Part of a small language model's weights.
Training: a variant of Adam for these matrices, 390M tokens, 5928 steps.
Each number is 500 + 50 x the weight over the matrix's rms, rounded and kept within 0 to 999. Layers, rows and columns count from 0. Numbers have three digits each.

# v: layer 12 attention value, 256x256, rms 0.0605, rows 43-95, columns 0-63
# o: layer 12 attention output (transposed), 256x256, rms 0.0621, rows 43-95, columns 0-63
# q: layer 12 attention query, 256x256, rms 0.0629, rows 64-110, columns 0-63
# k: layer 12 attention key, 256x256, rms 0.0614, rows 64-110, columns 0-63
v43:508547444511502500598374540444527496480516575455533489517486515604523478494552462582456520516407423531457460493327564554514498519396547517474589508536506570486506603533432455439488507519541512
o43:435464404488377531440496584542507469540537514592441576466554507536435487493538548557328505588464509539567541552420594488476584437450467539424491461564448559540422480458494435526408659470512443
v44:508608518499436570544497510487500459653550419532502521525492554528512461619469465545606521449529488526612531561548518562539461525442445536469539631451464488438560575447541548499463542514532559
o44:556506420518508529587475429497415450556502438538594581490508513521551533461451485513477450509493486468514566477496454469405534484419569469458476602520505532478521594431461500399475569494477517
v45:481452475512446451606567487550507521567514489405504540447458468500488515435581506536491419530509462458500454517511435335535515567580486408466446507552477418443575512534496495442368404459505529
o45:555440556528474448600416479424549589558501513444529563408511446453532512404584554525557522448577444465494463527489448397553499550522397532452460573512484464390463484517418477544482377453557533
v46:583477503463581483452573482446525571471652470524619495430477512585465549530522438456390382579478629368510534529515496520515506669486423516489455539550615410481534453441333516453438540480531594
o46:515472486427597472503503411386550635409529466554504447455481432557424488568562462509494412619429525429469482540507409529502494496449523498494573522516507478544504494458346443413463537413517451
v47:506464493505582524463520487554471510535443560528533445515551506533591564540536525593508492457585506532643490450479552488507570584527560475503492403488542469319450495430450412514469360432599573
o47:524430513404581542541409557578476491539477568523509482559509535472568528481487517510509546417551492496488506441477454496496557537439602512521543457505545441400439505445481493437405410536500609
v48:436499442475583555533523485469457363556573432531494597527505480526515483498397478499583509487498457561481500444582475511520497496477548512497427591487581617609555430462510482455502595532539470
o48:569456425424530500509439509494546535617504496555429552439474496504586491524462526500520533517461457452477578449518466479494486430513533570442456515467569460549503461502477506471519490492538491
v49:575492500495610499461403577445473482502469475544536501482446453518549493487443435357544489506503483412584533512433538486473531472542441506448455435604499521589438432527424464562464587446475552
o49:474488503529590432408447578465683575511531516564468468566459427448525541477388502414511452487504557518509493419476590588461481446422489536488493520588536477537489540477419514570370449566537541
v50:469499538451440513407480543457447569405565515559491466516550543506534513501500413482472560552470460505454507554372554577520598512422528497468466570490405533495514461619481522492507633470382490
o50:498432440440436506455547502485501573339541510529531483436536544575473549524469448544503513545427496559510504515462449521396576484448463598403461502487410468643521468507400559428472576462410503
v51:538459464486570502330525473542478535501504531513465489451524466511544571477455485509547504499539466583553462609657414442484510621534487427547507450483496527461522495467456470543469503558412450
o51:587530469496542455464454407522535544503476571516510451502424465590601531472441528402545463487493464559595441556522389546411443536414538485575492495505438536441524508471500536407491475484527484
v52:489499410479475507622549527555599519412453489437573517431424465530492515477542516464506500440429481454496499615540466517521509482508444595492461506502481574489485522606464505442462560511547487
o52:449498464386466544496513562448592479467483518431448462464470459513496485568579464536407473578482449448535517493503486474493492462389504565442476471522545479525521575563561547513514531473568507
v53:525517503442600494511501468483532517423509448472450577565432436424569515495524501470386443514570548512482594570551518480401471498462559461472430345543585569504549523503519449493507561434540453
o53:471575477464470423517435488445609542405529547394483453467564411549470509465632479535453445454474522502458555511593453538518498481453530598513484488501472454539550499443456459474519493499442495
v54:513517514531473568536447511416580441472490456487499468524368466449386475538474574490419447475498509551484577415566615498486489401416455574444561447555511614481526452391466421503545517499529345
o54:467542549446367553473496548423539525493564450561381421503534544558469512512490484561441446559552584558454648444517617502458489495413446484446530537582532549531513509471481430458525522463556428
v55:433578475504500413483576403565588512538521600457545417385451562502457510541522549459475449618475628506473528452433474426550503507547398422502501566420458415444427509597381459408487494512380527
o55:452617574498514451517549407564534530471425605460532468419472457473545576526474552539427448566480570467455454451428407450569455527532500494494528478491515473473428497562469461411584565497512533
v56:551432561523552529587504445537453485535410545560402410492603569522423488563460504459517516490498473507452495492482454363536432429458569402566477395468429563531458483534413519503545493461474656
o56:422441515504517611516531528489470377464399483557418525441557577516495500518501493431554454519558559525456586508464568527605433485539560359548452511509441489486540448490534554459531390497443556
v57:539556442452551503538447471535434484534531499575526526494499422530520477453394548524456462530438412547384529498495467541447519403472427537487474528594446458503464468581486501563544494463518513
o57:537534457619447452622491440621325494499499491502490504512490437419465475521545493578430441568481433463499466399504463591501484430621426580433540523595483446462545407531429436536502573429456491
v58:543483561462411571437523492619542545620478517521428496441527560551554473589484490539427468490398478571567449556486446564480452602533465535502521464492521475464476485559535461533543547503524497
o58:572586473432430538481422483538441423485518574396499539465545463523511508456464494482527479446467507518558486620444480503524410593540441552533489465431499449490492529487512490483518458525633538
v59:483462490449475579527591455463422467520419474522445499516588464560503515576560518525548546481483553414569503490521397465488574500543510560534541518499528598530380561499534491584522600582482533
o59:510452471409499527539533484418465517542422451465458504397506428546551491515490564553553488492492592438452471532353381443464528571441562518527502509494396556431456505478570513494521494471492540
v60:460532432499572502476585471500487491528577465488499592443515605468502508575486533477468542478591567500482503544558461480504452409557387665521384494550573573449475500473467485416489566505555549
o60:412440516487516545392493521550479543489553511502444473475511552516545529536514510487567465419543574479556494489455464457446503500559443545554463562488517495475444544410445517531495431434513565
v61:512521380539534509522493525506457404467469446463484526585563440474475519473537485554535446538514521566432484456553364425491449560454428490428508550436477494533426458588429406614480539535521480
o61:527485430473508549548556522478479490496467357454466511526535518479512511465486496510566422483579442593417566540449490510551413530503407501492528553513467470539459542558481506468537451441449469
v62:476485481473519461505572567552494573426548421477523366560532527468465500438559505505483472517500493549545451578511600471552553510515379595472434487532527532560534513566563545558568450525500454
o62:465579531514507529471557477552505454548458580464588517535469511498522474363470486461494491457504434602446467525555465524531504498464495551510401532470445560529527551570501513525500466495502412
v63:534513457559548473554370337429453441578562432550635458528406420492494467464519556602376464442470480537477512558507542647392477431490497541517453434529595484518517473578508537483408584524444551
o63:520493525488523530526423470453507519596527444503458487507469513491520456475569501541464473429535455510462479486471550530450423456545422474587500472518525478471535482576435493448487514575436525
q64:536483535485456497492520537429506476482507531512501511489507510495507497472447602468469470510530488496432542534505503522414420457435419504533476485500509549506542579507446438512510454499477413
k64:529504529528612475556485553471538528538469462457447423426498629532502400583468479502556455585391471498494488474521577493504540578452623503527434412431535452560568439506576468430553459534476461
q65:504490502524531501492471498508518587553464491501474492529472473489513522523490512466548467533548565505501457456594507546567459552551495539500458546544517476517443468460428481587477508522422455
k65:449504440508514540540511523480489560551576528415457460484558511474531500542412435562429501531500550435493502466537446597469527559499572551497458473456547563585564425491499459573563476521471478
q66:486529504485470467597513479491537545525597487573489455458544543499519548558507415572526478407468416477532463522473472558532550431549561485509475473517507513539442550536462460556530542536562469
k66:502514605480576475457508464484478463470498486403385537493574532486471476533439465510528535534403423425490475530454492538519479573451452504550557517481508548587501434495537432441551505496594464
q67:455501506536516456527491498480515466527468501564468517523451541470528465482516492447505501446476402429499545516509562564496524497543487457497548478484529449489553444458480482478509467508516510
k67:443528570513496499483432525533448510498470470514468452394482393543466528565493485511483469517431459463515473420487445526496558387447559539527479443501541424589513481598535434544423527496503444
q68:433554477546529458498452536474419415495499482540528506521546559557517466448457496562506490537565462516472495456517426471464463523483476564446569563445444475432535509523557513523490477520483486
k68:342415496558539389425518358385449499455510448508494478556555503481448524503589486537524586437429509537361417513503469464509477577501442492336543549409459531504542465380534538543494552499508415
q69:435548589453534492453470531429427516450530483494531414564503494507507540558519461533503523532520545488450497538483434494542499506484444508469528514476454579364512515421558546507508607451491480
k69:447477497500497457501514454430512551476486508531479426555584505519445483488563544574438504507482453496402441570511428458526566542447524445473500482399489506566477531506565464488497521528523444
q70:415585494520558635369660486531607602457468527561412469430457451597551457604557408397510572490488606493542395540489486517543512556528482477442440427545534540576502423407472418455568555454548514
k70:564608446534375587571440585598490471537517549456554571452498500537610436492475443396493469581478518468650460435442497520558506525502545563610478472540505495531525460525491482480560459431580553
q71:570389448565457497501478441572528533476450483449528530415506439534457467469461502497542490487529511486502525528468557489546590553533568513626439533541601479544405540531561494547449441454513535
k71:442514582551549459476496532452468456549552487542460511463520576491473537474524442503581543418495473472433417507561451491517474507521492538483546460456498500503474544440479534479472536494479459
q72:476536430480485469430527488503495583468446498589446510460474436556525508504593401436508532466476487447494446395550468459457457476522467491488436520545507482423525388415480542474507589504537546
k72:437534444494440498534434484551481483464625482497515497533594406519434455474464470522554544470509486521538490438495606486541535443531503530484447473565523548473503381431442468612408445439557522
q73:507567610497410586537478538471517467575460496443475540510463481557558440459525471540398444508449493501503425572489480464512457505500545516506474497479455467411527572475542525559535489491553498
k73:498488455557521609558488464466484479500439486477456541472536473564475563530470540558485540498554475450523586470456529553431492417538570479496489498510472468420479425437605502591479447564542527
q74:447528535509418531534432484536446408519595428464556481548520408508509504479580484508451433504613577513523492521440501530515568512389560478522532518502522420556443489486483525544502506523546478
k74:509586536550453459495502503501587472627591506492409632444504550506476566483474432391614467481521507482533523442434531550500397450485545546575574462501481480531438591401435517471463544397519553
q75:599430487546476524537529546546562551469447510506560478433513514486471454449393515474509519535438465482502500432453503514443521496538522507610493494384532535464519576568449516548420433446520493
k75:436382550462574559469534417421541567519459452580499483499497483537514502497472509563449467512425431422395429439506436538456503486546573474466472599428446464452630495463503557420560469559501373
q76:505511581514428532560456535422412494489479532584472486476468546437473477488502554545424550544518475461547512512571525533536626553479531486597566449515483510441492466380518579498508471498537503
k76:511552459439426527514440577472519533484554434495430529496533488446494448523485459458563518420398519494501508493536540597447472531490479506484511497369508417491482467546472552566512495446496525
q77:525531514451485530489462443531451481577555596461489520470469549560487548532545526516549506476544536540544517583565463529428451525508470551481556471582533526506469518497504460473529492457507433
k77:439562414510539525495476448512487477523431540452405447495475517464418521541473473443581463510514575567555518592454572477533439481490444515503562486489463567422534472536547414524502452500479575
q78:547449458545558507532533464515478512467492516621508524577530548518485423407523544480396502516577463469536530424468480558558490544473526444532528407405455552537497445528528493469444503481470530
k78:427498539415454398366449515470453436541508474541523556644594518485500487445541561436490467423489566439459482474473430461484496548404431487517473556546417524542507553510528525492562405517527487
q79:521524507491392548519467517498549513528556498465577514460456402509434550522469506481511471504520435423480555497516436527559574476562539537640488549588554469489448578487418513473502410521549493
k79:487513547534542587526491374440631568602532447444505594442473462542459580504479497484521456470589535477491492462450526544514502335494521522557443541435570488488516499387520468397493579559492476
q80:554615604428543531489540583483511425553581552506468505462409501526513486488476508460493484547443556385496482479437485573517506414536453504531509531445379503602416580581525404551504501513548433
k80:446495462498524527504528478504530456469436510462558426459490507466426577468522578535422498573457518498541523476470399483517535438520504517417548450445522440617532509411530546524480502607502485
q81:578510501510536506492579455598460543459468648530478480466526589498470418437508532454472560600539492511495569484470502546523506543462541495496570453426511565572527560533428486522482440545510495
k81:401451543453480470441520489509475514513477511555504520542464441462455576465459527368518416498530499575484481540443446465454490362550427461474522490498397433520520568497545514508564476543448470
q82:587504512494487465543483492525538552514475492465570487489478493503467504521499538396488440543483503530498489546529505516495436501453534488552473548470488477440531553462450537528459487508505530
k82:488532555436511497466555505400604544552466492499613453521457508518508551495531611552454490527470489497526458518532435506497468517516576535550469466456534498487516530422523474441453448507463497
q83:559546529489435521505571491553525486567516581552488463450552567514591586517525431454450487517516460472523543450474625515548536540525454537592543485572541438465430507444466570577639484467543475
k83:536497511474423560583483483529510538535459486520528476533515513483464506495418527449558500453401478508505580434452525528597549486468505556551437480502512392487391621438377458506508426426486474
q84:476496471490519539499499519486383490487562609473476502520506481461486476473524505534512572528546616476551430550563439496520451493550504523538509496540438561530520434414434484486450488474498525
k84:494531423498561494505498493440536414575444517507458510594489418535417490520519530532540461443578542510532435500523557473531442511554514478500515546480538591459523468438504439514515489442536486
q85:425399461520437548475444547575520497464437427493500433604496479625484372476581414549456583489520527448513531452409428503504463516477538447516429528444548520506552425517548469547487483516586463
k85:546472446488440504540483418546493462539506478485475535493500509517527526465414392469464504572603451501483499453452539516553540519457475491521540482451409554575432486492479548416513498446553448
q86:424578508584526484501538497504476404534494496602517450519542487537554470535399469486617631479476543516460513560445539499514476487510520544429468521611478557483488447552509503446572557544472539
k86:502502547522464513618516486454462522553427533485527539485535529488495482450498445419477507452555491484509460534477516528539497501467529544565459459441468466528505529508490473561513538471476563
q87:459391486525568515448492444471428506472438494563462474530555528478456460524576446523541594486564533455520572529462494519449445540484494486492536519568481510498571397472567494441458485522507503
k87:500539476471499403464493564525415433547498543481413515562569530469505389501505419399516546440512560505501429615394503451520434555516370530478502424518396525560459466581466439519476458425482551
q88:472545556495514540429535533495511476496438507540501436530424480583492564477526529505426439594510560431533426507521416475520443522484489502471474438482410554484535447481514486530562524475482506
k88:508503398530466514473461541503491477453509527443521513558570541483473534498512474463512525501501490450530558450517585500496453481456538517506572530524521492610504458510519508474513476510575577
q89:434582630545508525390474503543527430561496469531490400573533528468428530475496572497513551524467542512475478516464503550602459505440436494421514522476413525578535467529506427483546532495533455
k89:511520427557380441522505496536466501487511513413473515458658534520441523469533467476477470477501543471532561425466510455541475424548480519440522516437470455564539463479549558526541583552578580
q90:460497456489489541482516589542481520522500449514465513462538481560514410514537431464602434476427623460488465524460458535453345451393557534416463526486462447555549454475512523473583566474536508
k90:612562473468508561499433548522459447501497572398452511544527490429467527463560468459523536500488526516537462482451601511485485587424535524455474480429456469561569428537527477469489495490467474
q91:590442458476552448528483449417482575481444503503453595540448511418483485504565504550545544505534396473467487410525510428523540480515465482490494556476549500570490540501519498555505519612480457
k91:464471512497487482469535540465426553499540439464398466491471527512532507541538500451441519477441564545488506551524643500485551559506451522502406556575489522503532465509534545561517535554518506
q92:436468464454461523414497665368483567460449517550462363474540431511542488520524513443530496514442597477464434484603428445522470439482424497559511560510463527501512459452454474496549517473529509
k92:447515481473478588540477469451586510428576517532519517433475496488475539452526529531579556474471495499513484413469575583483475488531548515455487600462486554476599453442420589404458444456484470
q93:490597521428492505489468557558464440534477512515542522563498440559514519516478473521468474510529556480536414500466436561459419462487490485459509453550505538437553439432482489448507505467536533
k93:441541484459498539434488522477531446497523502559535448617519508414466520548497541450456435541482532514555538457505416533506433479428449546573532463511520497554487480470570513480503464511578523
q94:620509580415463517552517519426498512518485445408558519493542493593521547486449500544462477442552424505499571521405473505570644500490607492532455490524588474532352543548621462556457450513531500
k94:431484576476584495480570395498556553472473446471443472474445462537496518599483512501513473540505485553432501490510463512481525471500536482446462425478500482468465486512554482489533527544491508
q95:584546558456493493526493505421499533511499441500481521482463474563509456483490471507556521512478446511448531511476498482534470458415466505470466541527530465482490407520435486525524552567463509
k95:502479610512514482501492479450509594574474476375524423436425542500529571563542551513546500502645530532535553496483560555504492430484479547540520521508479494497475482540504549527494451546424561
v64:474523546534466447381504533433518496444535503569480543423440412496582480510514508543503527532482451454514538471608475447492370410485498504521435569510422524456553590491480560400471528517460453
o64:566409524479527504530586600474542495547465434492453444532522586552508449533474537474485517480516475520476535517452492553514484533433494436518521524470556452546494527488496438599478488523505500
v65:423516470530571561439624515528545497485513463551588508435411413495513468525508516459411550549386497529521527480472421465510504410482475534519509511572522455520424566486527475400483536487533516
o65:521465440471474442558491520567486451595521458381421468528527499529481510481461527463539401518467465547498492498447529431523519394556462405519493568478544502526451513514475429556476478504470535
v66:403539532490540444565612604537536495527482510489481452548425427474477511624516484447518585496491411479521518568488554491449503556427534520494439443501461472465537471444485465519442543543435568
o66:472414400441595552464560518466484510482534534497515552495470559536490509493496526506492482609581466476573469493431476469451524459411496523528575524590454528538416519522540510452535524511488491
v67:535550522493461464494468540544482413510469525526464478499562536527528561440514501534546519522516464441502479536526402546499449474529553459472514526456493464487499544459428513439463434476485484
o67:517492607537540503581492549511563434518491419415476412603407503451540539543506533524483472519441490551543519522445539465542538451516513476443493537495558509495495511468468425612530532521535522
v68:509531499464513453452440430591478383448468429337515545531535463524460535469496612505527468479550551505508490430551482519474542445528527453481522533532527493622445617511533534482581562575550484
o68:461507510573446514516498515537435480504498574560508454512500564489523448498580512432472513485511496475469570440460502517562464511500523502475497493564447450510542496481529475467556534448514509
v69:465470499535464559482473444489411462490456543462524634438470423530472397515473430528507544491564480526522560580444516506499510523585522477445537549539519522431483432522554466479473512452510453
o69:484477470480476472498593500422537426607570429466418455466477512491533584532468483518458525423519496433477536529500477457575536488473502470519469528506572512475491520498534491494484483489468527
v70:511466575523537505541501469476545426459577489558498522453550478500492486505469481478499527489490487426478497438454503537543518488550483430465547481508435570505505493502523507529567455441520542
o70:487516569526422587468465517540461521545487388553516465524453510540554528499507504560405451489499483529516602518469576555467558497396473492517491537492490531455510476501570551442473489510427433
v71:541487472516488524547505519437548494465534541565472477512583524512517466464554511481517448511520574488461530517437546430562475536481437401469568610542491462476507482463479493441491530463492547
o71:479493513521472494490496494509410442451478420521484492490480460507603496541500478511416535494596533484545585559503445558437548475423480509493397578461566484495555494536548509534473505512512467
v72:513516579503521436482504476524493482462535463531439485536465565504412502513452453490497508485411528464498499458501561436464518457459431498495536516521435442525545408476461495491534514501484559
o72:565508533497457636540454500541409500527422476493518438518505579483474427493534505454532489450568470397535546530443439564533518499497540499426490537450540498520476466548577380584509371474539580
v73:605526499562446482510453457530521514515419464487543487498503477493491486518418539515498552498500508541520462550514544553494519553485513544515469501483522501553462556569541455525482528510551481
o73:546494483491443495481445466595483500532584541474543480527500424438537504564519456488522573415467497527469477538503510481513594411568479456512506532582433488468469520464475557431491573505485487
v74:498468525511462461544468476540418434477546500551539514459511500482470491493447599507503451552437495545508510485458537498545574565520504590561490443502486394474431521542507389542483481511542543
o74:419590459431554484493509430522541583515558596497525552482470456531512518454563445482518508514493541564512432474481526459547482415541465465456557410559522547495541517486471600486496504485483525
v75:394468471455503489471458497474542488498650470526544534535521493497547506506453488484518527511467497495481530449490510481539589490474540571555472507529573475496486642549474508415500518497442515
o75:545461511520521395521543487489553579550496555489487551507543527483575432456463513488449443510493566486524428489465610488470508462490437494552515494531476547480454464436471491527500431536472515
v76:496409491563382449436435468467558592473441478506448524524496566463510581497554478494420450504451503436502460452432558475459494500564535460477421506505499453431543472508609514501486496488448487
o76:516458545450537656481550472392403508433491498484501394468478502510474425536500588508522539490573556501469570560436508499464460620466505487501493482421480478539480461538488428454422451469598519
v77:568508545515480521438537485505468554424527533541413541535447521481464554490493477550485571499507515508488517491601481556521458521550519451451543477469551411531507462552542452537512482492524481
o77:551474492482490614496409604511476465508444431449457465477462409570618502493475548453535509489527490597536604483487511500464536500448488434501462449474530518454544539511477471518514449430490504
v78:625463527525417544510531441451540549512453457529487455513510489509494567641485501484469458475481497476505522502524588511541523514464571431420474484572534576488530491558467450521487492517526495
o78:512479465462538488464486490442530455408519590474464488500535541559428486541438440538559512484471542532487622525458492485511509471458476659390504387625423541537555481518505523474472611545491463
v79:503402522523518504525469513435472513506511477548515574502504465539527502505555543479541455462427501506464517415468523474485469495461532489495478488486458442555499589495554488459471494438503515
o79:495592493428474434462461389461453522417551632518466568491493484467481451519453482492536502490548524427481476497456528540534498463436488582508489453501525518462596452456439510445524556484502494
v80:516515445484450486556473570465509549447584469512587516529531489503483431482457481544512487507533510565511515567427557571472486573534558484528541562545476523389477451547461492485431456482513491
o80:549516530542509535477504495537549450563589603489489540468462530419492597475503515512566538502470442505488468446530524494542579572499480603522509493545536457567433504495496548464457541575514479
v81:596474489470500526498553458472446550525409500508522521495522525536535447463468502484471610462542571532503425523455471594498524481458530478488500563417597535576507492606553559555490510509528419
o81:566503488604508496544415561554429421483462470491503558476468447500456580523460524548522543527485453486502418447461516466537475502539498454515529512560524506485510507536460583443563485565472526
v82:465497444533571528524534489526453578444453511549474380549550625479421421542551426446459522466474498527475513606528495517519459535505421491423546481534561505588517378526529523499550579519527494
o82:501510417523512538455533494564620529586485462526511486508519526569543499539547552480427465530558473534456570515560509497495510454466478544399513523526487435501547585440455508519501504488468487
v83:548540459503549518507551543431485549505456572525455459510483541438532502611509517570474523523522484579494504590571497519489496600540466520461539557515522545361573356442547527456525512522470542
o83:580464472572452548473533503463498519455440440495418491470483469494503541507526479491503415472540468453447535419507461495454484492417510483504434529546466471517451546457556523479470503533469387
v84:459506522473495540536587549497551436570513504525513481539500455522511516504502548532525418511532378493518503580521444558424586548526551412576479490412464449443470406458499554538484541494484486
o84:484398519492516604569469502486542576421443485451535502588516461544436561456504470573535442487476447496597519492461543517459587478507579527474484522531526581507473519592561501486487524503516498
v85:394530501472414510511432533541485469490485520488448477524516489416476521490438566514483544574500507573535517525461510571585501506493517544516588456508569387477513484406519420577519490513510559
o85:522460493482600556519514490538536494485556445501480507468465519573567502447554489491440575529508494537539546450557492497457564461530555507478440490401561497507424519537544546474493507498504518
v86:512476527492569512508489528488595529493535512455497619435449586503415470483629529529539535518471528444547525489511460533495497490564516503496451495488525517523540506500481550520494609491463465
o86:532463497456563488477498624440475467475421482489471392566464481543559527440462520483518508540479526526514534542516530441464556462422438423488523517484577485502528490487532440566516429597529513
v87:505501464427479558536494571559539523493480523517437511562512472541548517579431429463513573529517542573557499554418500492509499471459517527477486563549522457488540460531609424509493506457504471
o87:558510514486520419532575450530558487497528576326508506541486435451413587478532474528536550553517518490483501579502463433488501453612451504435496551506531507527480491504512465521469557580468495
v88:499462544472544490491579475464507435470458494485460470490564537487460484510448446480471485504486457568498512501501529440492484570564604475460527538460512460574511413439417445489517476492571541
o88:639451445441579528470535509472515660448480513558503511481443492482524511471566458472548568504443509418524600423544572520466475536450498497427497461522362537467535456546410534468491515487507506
v89:480533515489464476486550541488488457420455507501505547553608513454509404520550496500468508455516513478532505537521535526496518422455441470550543437477563543484500451468433503555575470488447489
o89:444512505543487510550525509523522440495444556462439419470489547503459486510439571557509457545463495450483408497493472471583563465535502550463547392533530519532441517567556539477469528532515551
v90:528483541491386432537474539619492478517514438480491523467494499503406547495414546511463528485460497460534459579401556515554503448459507556525512471524543477491497523469457354587461433481514379
o90:540523511481532514529554490540460489488522584465515505477543477510527576478507434548485541492430617575491475478523490385463488413632498474425542469519471558481472507570542577499498510500450516
v91:515475466465530478446394588467518610445527422637546429524499405490536418539407496521503480545509514489490523490541532544553560470501480474548546395390478451556425481526584466529571447496534531
o91:462491594474513573499520491477470514429595474417436554439556528466482487396494527484511503538597457506532437542466526494505595480459508572456570513533536519524480520475505575503504489488588490
v92:604450561480527518499484388484435473483357487490512468541476550470517484465503501550490438471497479520473431546432445466562452525527571447520474494569477457575542552544562474477439500416499443
o92:513586516462504428394408520527556531418549528559528487500492422395538536533496474512408516511522562475433497479482536495430514555509490417473471486445496540460633422430443566494504503489519498
v93:504594433451417481493505459515406423462448475425554524486484536534545458492442468522451462525491468443491527515441613461455549542443473454459481607526513421447460449452571427485561451439494564
o93:508541460552471494589531464521608512515504554520467549434535455504550542496395540478589508473511534465420474510550451469589485502501491590562493466476455545569451605572432511566516491509445531
v94:408519447483457467471523437474441468516456554454428476527497550452507491457547457477468562494529506447463482449510491558429438411499485463471503544554479559491522424565533569516550517503509519
o94:453515470512485594520496517532450467590488382552543411507464512564442509499438561514448467474588405492503583514446435483505520528455531563520482530482556451510522561519520516505488432480522452
v95:499514513491543458499545560484552559431502609561462488535464503442464579498489477500524526527525577506557532519478506472500431428470426551490600490488433499515355479464457422550471476534501622
o95:537450529559516521557555568537456444461494479481459491492524520486495516492486475440456489450505513551537588509419505484525516493480415450479501531445552460551501477532486490562541505574502524
q96:618601483497499532484466514512548512572479498533456600500456501524578445570526457482425593550519525522499517518511557505471523529432442516540443518459536446426471544521421435473437457531534485
k96:504584537519385534495465531522457486545547433483483536517521604500507506481481485515541518519522505483526443493501523521489505461514511511475437540485493525492505410481546470490545481487492563
q97:543457577496518486546566458506585521589504561470431430541492495495483463508410497549521493458451511514437534507506540460539572503542464356479471534557564505509540512534468411481555446527452458
k97:457380473542584481500592482412531521458439566541485461448531503486522475554500510499452504478506553514476512460512467444492471515499544490576501448491488541478503557489520516536534562518486516
q98:520564603464470524457560474479587469591471592519442371499546388617385498535616400523540534401627590465373360510466502461466547521486451370413477537631510579542476510452486527433514525581503517
k98:444565469473509508502555462513573392526555476513464397548520481528522589539594420457531421504559453501492511525372467463464480494456492572486512551607529450492483545533408459513402497496544545
q99:437487627462554490436550477527604547559476573527373353510502407553422509508614435532533452436586502562483454402449481456540532458431529431419506460494532477552484516510471410399505536533535549
k99:536588537478484481566526494539496473573518500470465602495513517527538545531491533494528474472484508549502509544473485547493449530545448451523474499526471439482487445553520461403522456499480516
q100:473422441568514559525628586538494546470441420505487500471461604454676568505474537432509451427403484535610644436423481595571567523522527604559496480448585314642439478506549396588453504474521566
k100:469476523583429552564441514538444505537485517506516526471444541554560449470460482522552596499381471460582495474530498548546453495466566521529506487451511463485478513502483491535521450423496516
q101:595577458548452446603442445544438472541526501557540601460488559538543493413447522531519463529400404471470534517537555510498475590460494542608527551472412453477475538498510464635487465458475445
k101:454448443524574332411518420461431424554505495445498278612492432457316590676622548477516411507619417543386506504407479344526494475387411559474491501676397477584529660400505520521470547538569464
q102:495529514465550476427510467524501561442558541565509489496531440564511531561527433517481421455542555526505436521526529502438481502513485457544496460565464527415569509459485561456496572485529448
k102:407479459560429664582455520561625536511594519526427710430492498621678385430450295475563452461303576469633492486501462676505492555523714540600462473399604484388548405542470498425526440447555584
q103:375432521547493624457655547436476509500506436547452451517552575586619452598494458432450525466419571500580489534421409526528499563553567547507383544465604408564507529484555401545548531417560529
k103:465525496540447565572475489560521491532528531468498624508525507598535445427485411503533461475424492457512499453540491534501514505512577463530542492493556445507460466532441492470513458488507511
q104:468487420621531447417449434505410518475496436544470533491485457398430562438478508531511524487511452413459541458429471488512491496557416575493553470578482485478468482476606534597494543544517530
k104:541550583455553477450539423466590536572511487496571479502497443508416502527542493549513488473624604460485454429470468414630536485464456551604402481554413594472422528478498595475479523523474480
q105:416409415441546530471472472374502498455539449433489457628479421478532580534550525523479512449526523558417592523511493505457557504483563566521489472523492546475596560478577489619489537486573465
k105:555541486491617492508517509494479540416478558451493437508509501580424549380473591499454490539557422568519497517582525566498547509531495513513499462407557635542407410491524507425503433569530497
q106:510566503477436508532473579527423523497468547473434455526493577530525475487488447460523503461526640493657479459509400503487553500473494542477496492452429521473483480519551442510458431499491520
k106:431501586461441546547465516487555458515583498562527497484495472537553464397537390516509532431508483462512479507538464565462482413458513525500502484469565429560492539540438457465499509537495522
q107:473439527467557503479457490461393512502531454466508474561486521438479537590528517554512554462560563418463576398461463591444483548453557483547577460543420545347530511522563447532429544614498497
k107:496528531510448489615424482548493535545526587468486616555513600519529531357487438513531419432490485533512527454521448598462509504475613508534559446493571495470416519472499482488457444528427507
q108:487430401417552534538598563400512540534471538490524491511495546554693447565417454540476537505491481523496493478466445441524516499505507464470480585524400461571479571474492507588571602465491489
k108:461497449497543429454453559408568568501485524536501461501583474538434494465518461560523421509517527434443498453619429421542504526477449512572472473524503484516496406531493479375559602485529490
q109:487541621419488501549638459464509539433459533472499421395431541445549507511517457471520445406498463502507543508463480489434484507462481529494523544498438447513484502502563433501493555525503447
k109:520474481467518460426411466477529597425519555579470435467503417540457484515504500525463473510436581567454491513548508456514460474513470537522470434540527582505583428458571514567546561497582499
q110:474537531524564500574504462500348475573480569611399530529525572548477541504428541455519432433562563593523551590452485470458404539539592499559522461447527449441449565504496443413500523463485539
k110:460388452450431550389482462415404441445495580477493488522484552444449551441447566516548538545534470489578484430546448542524482597494507523479487402548445427506484487536582529544416485586444522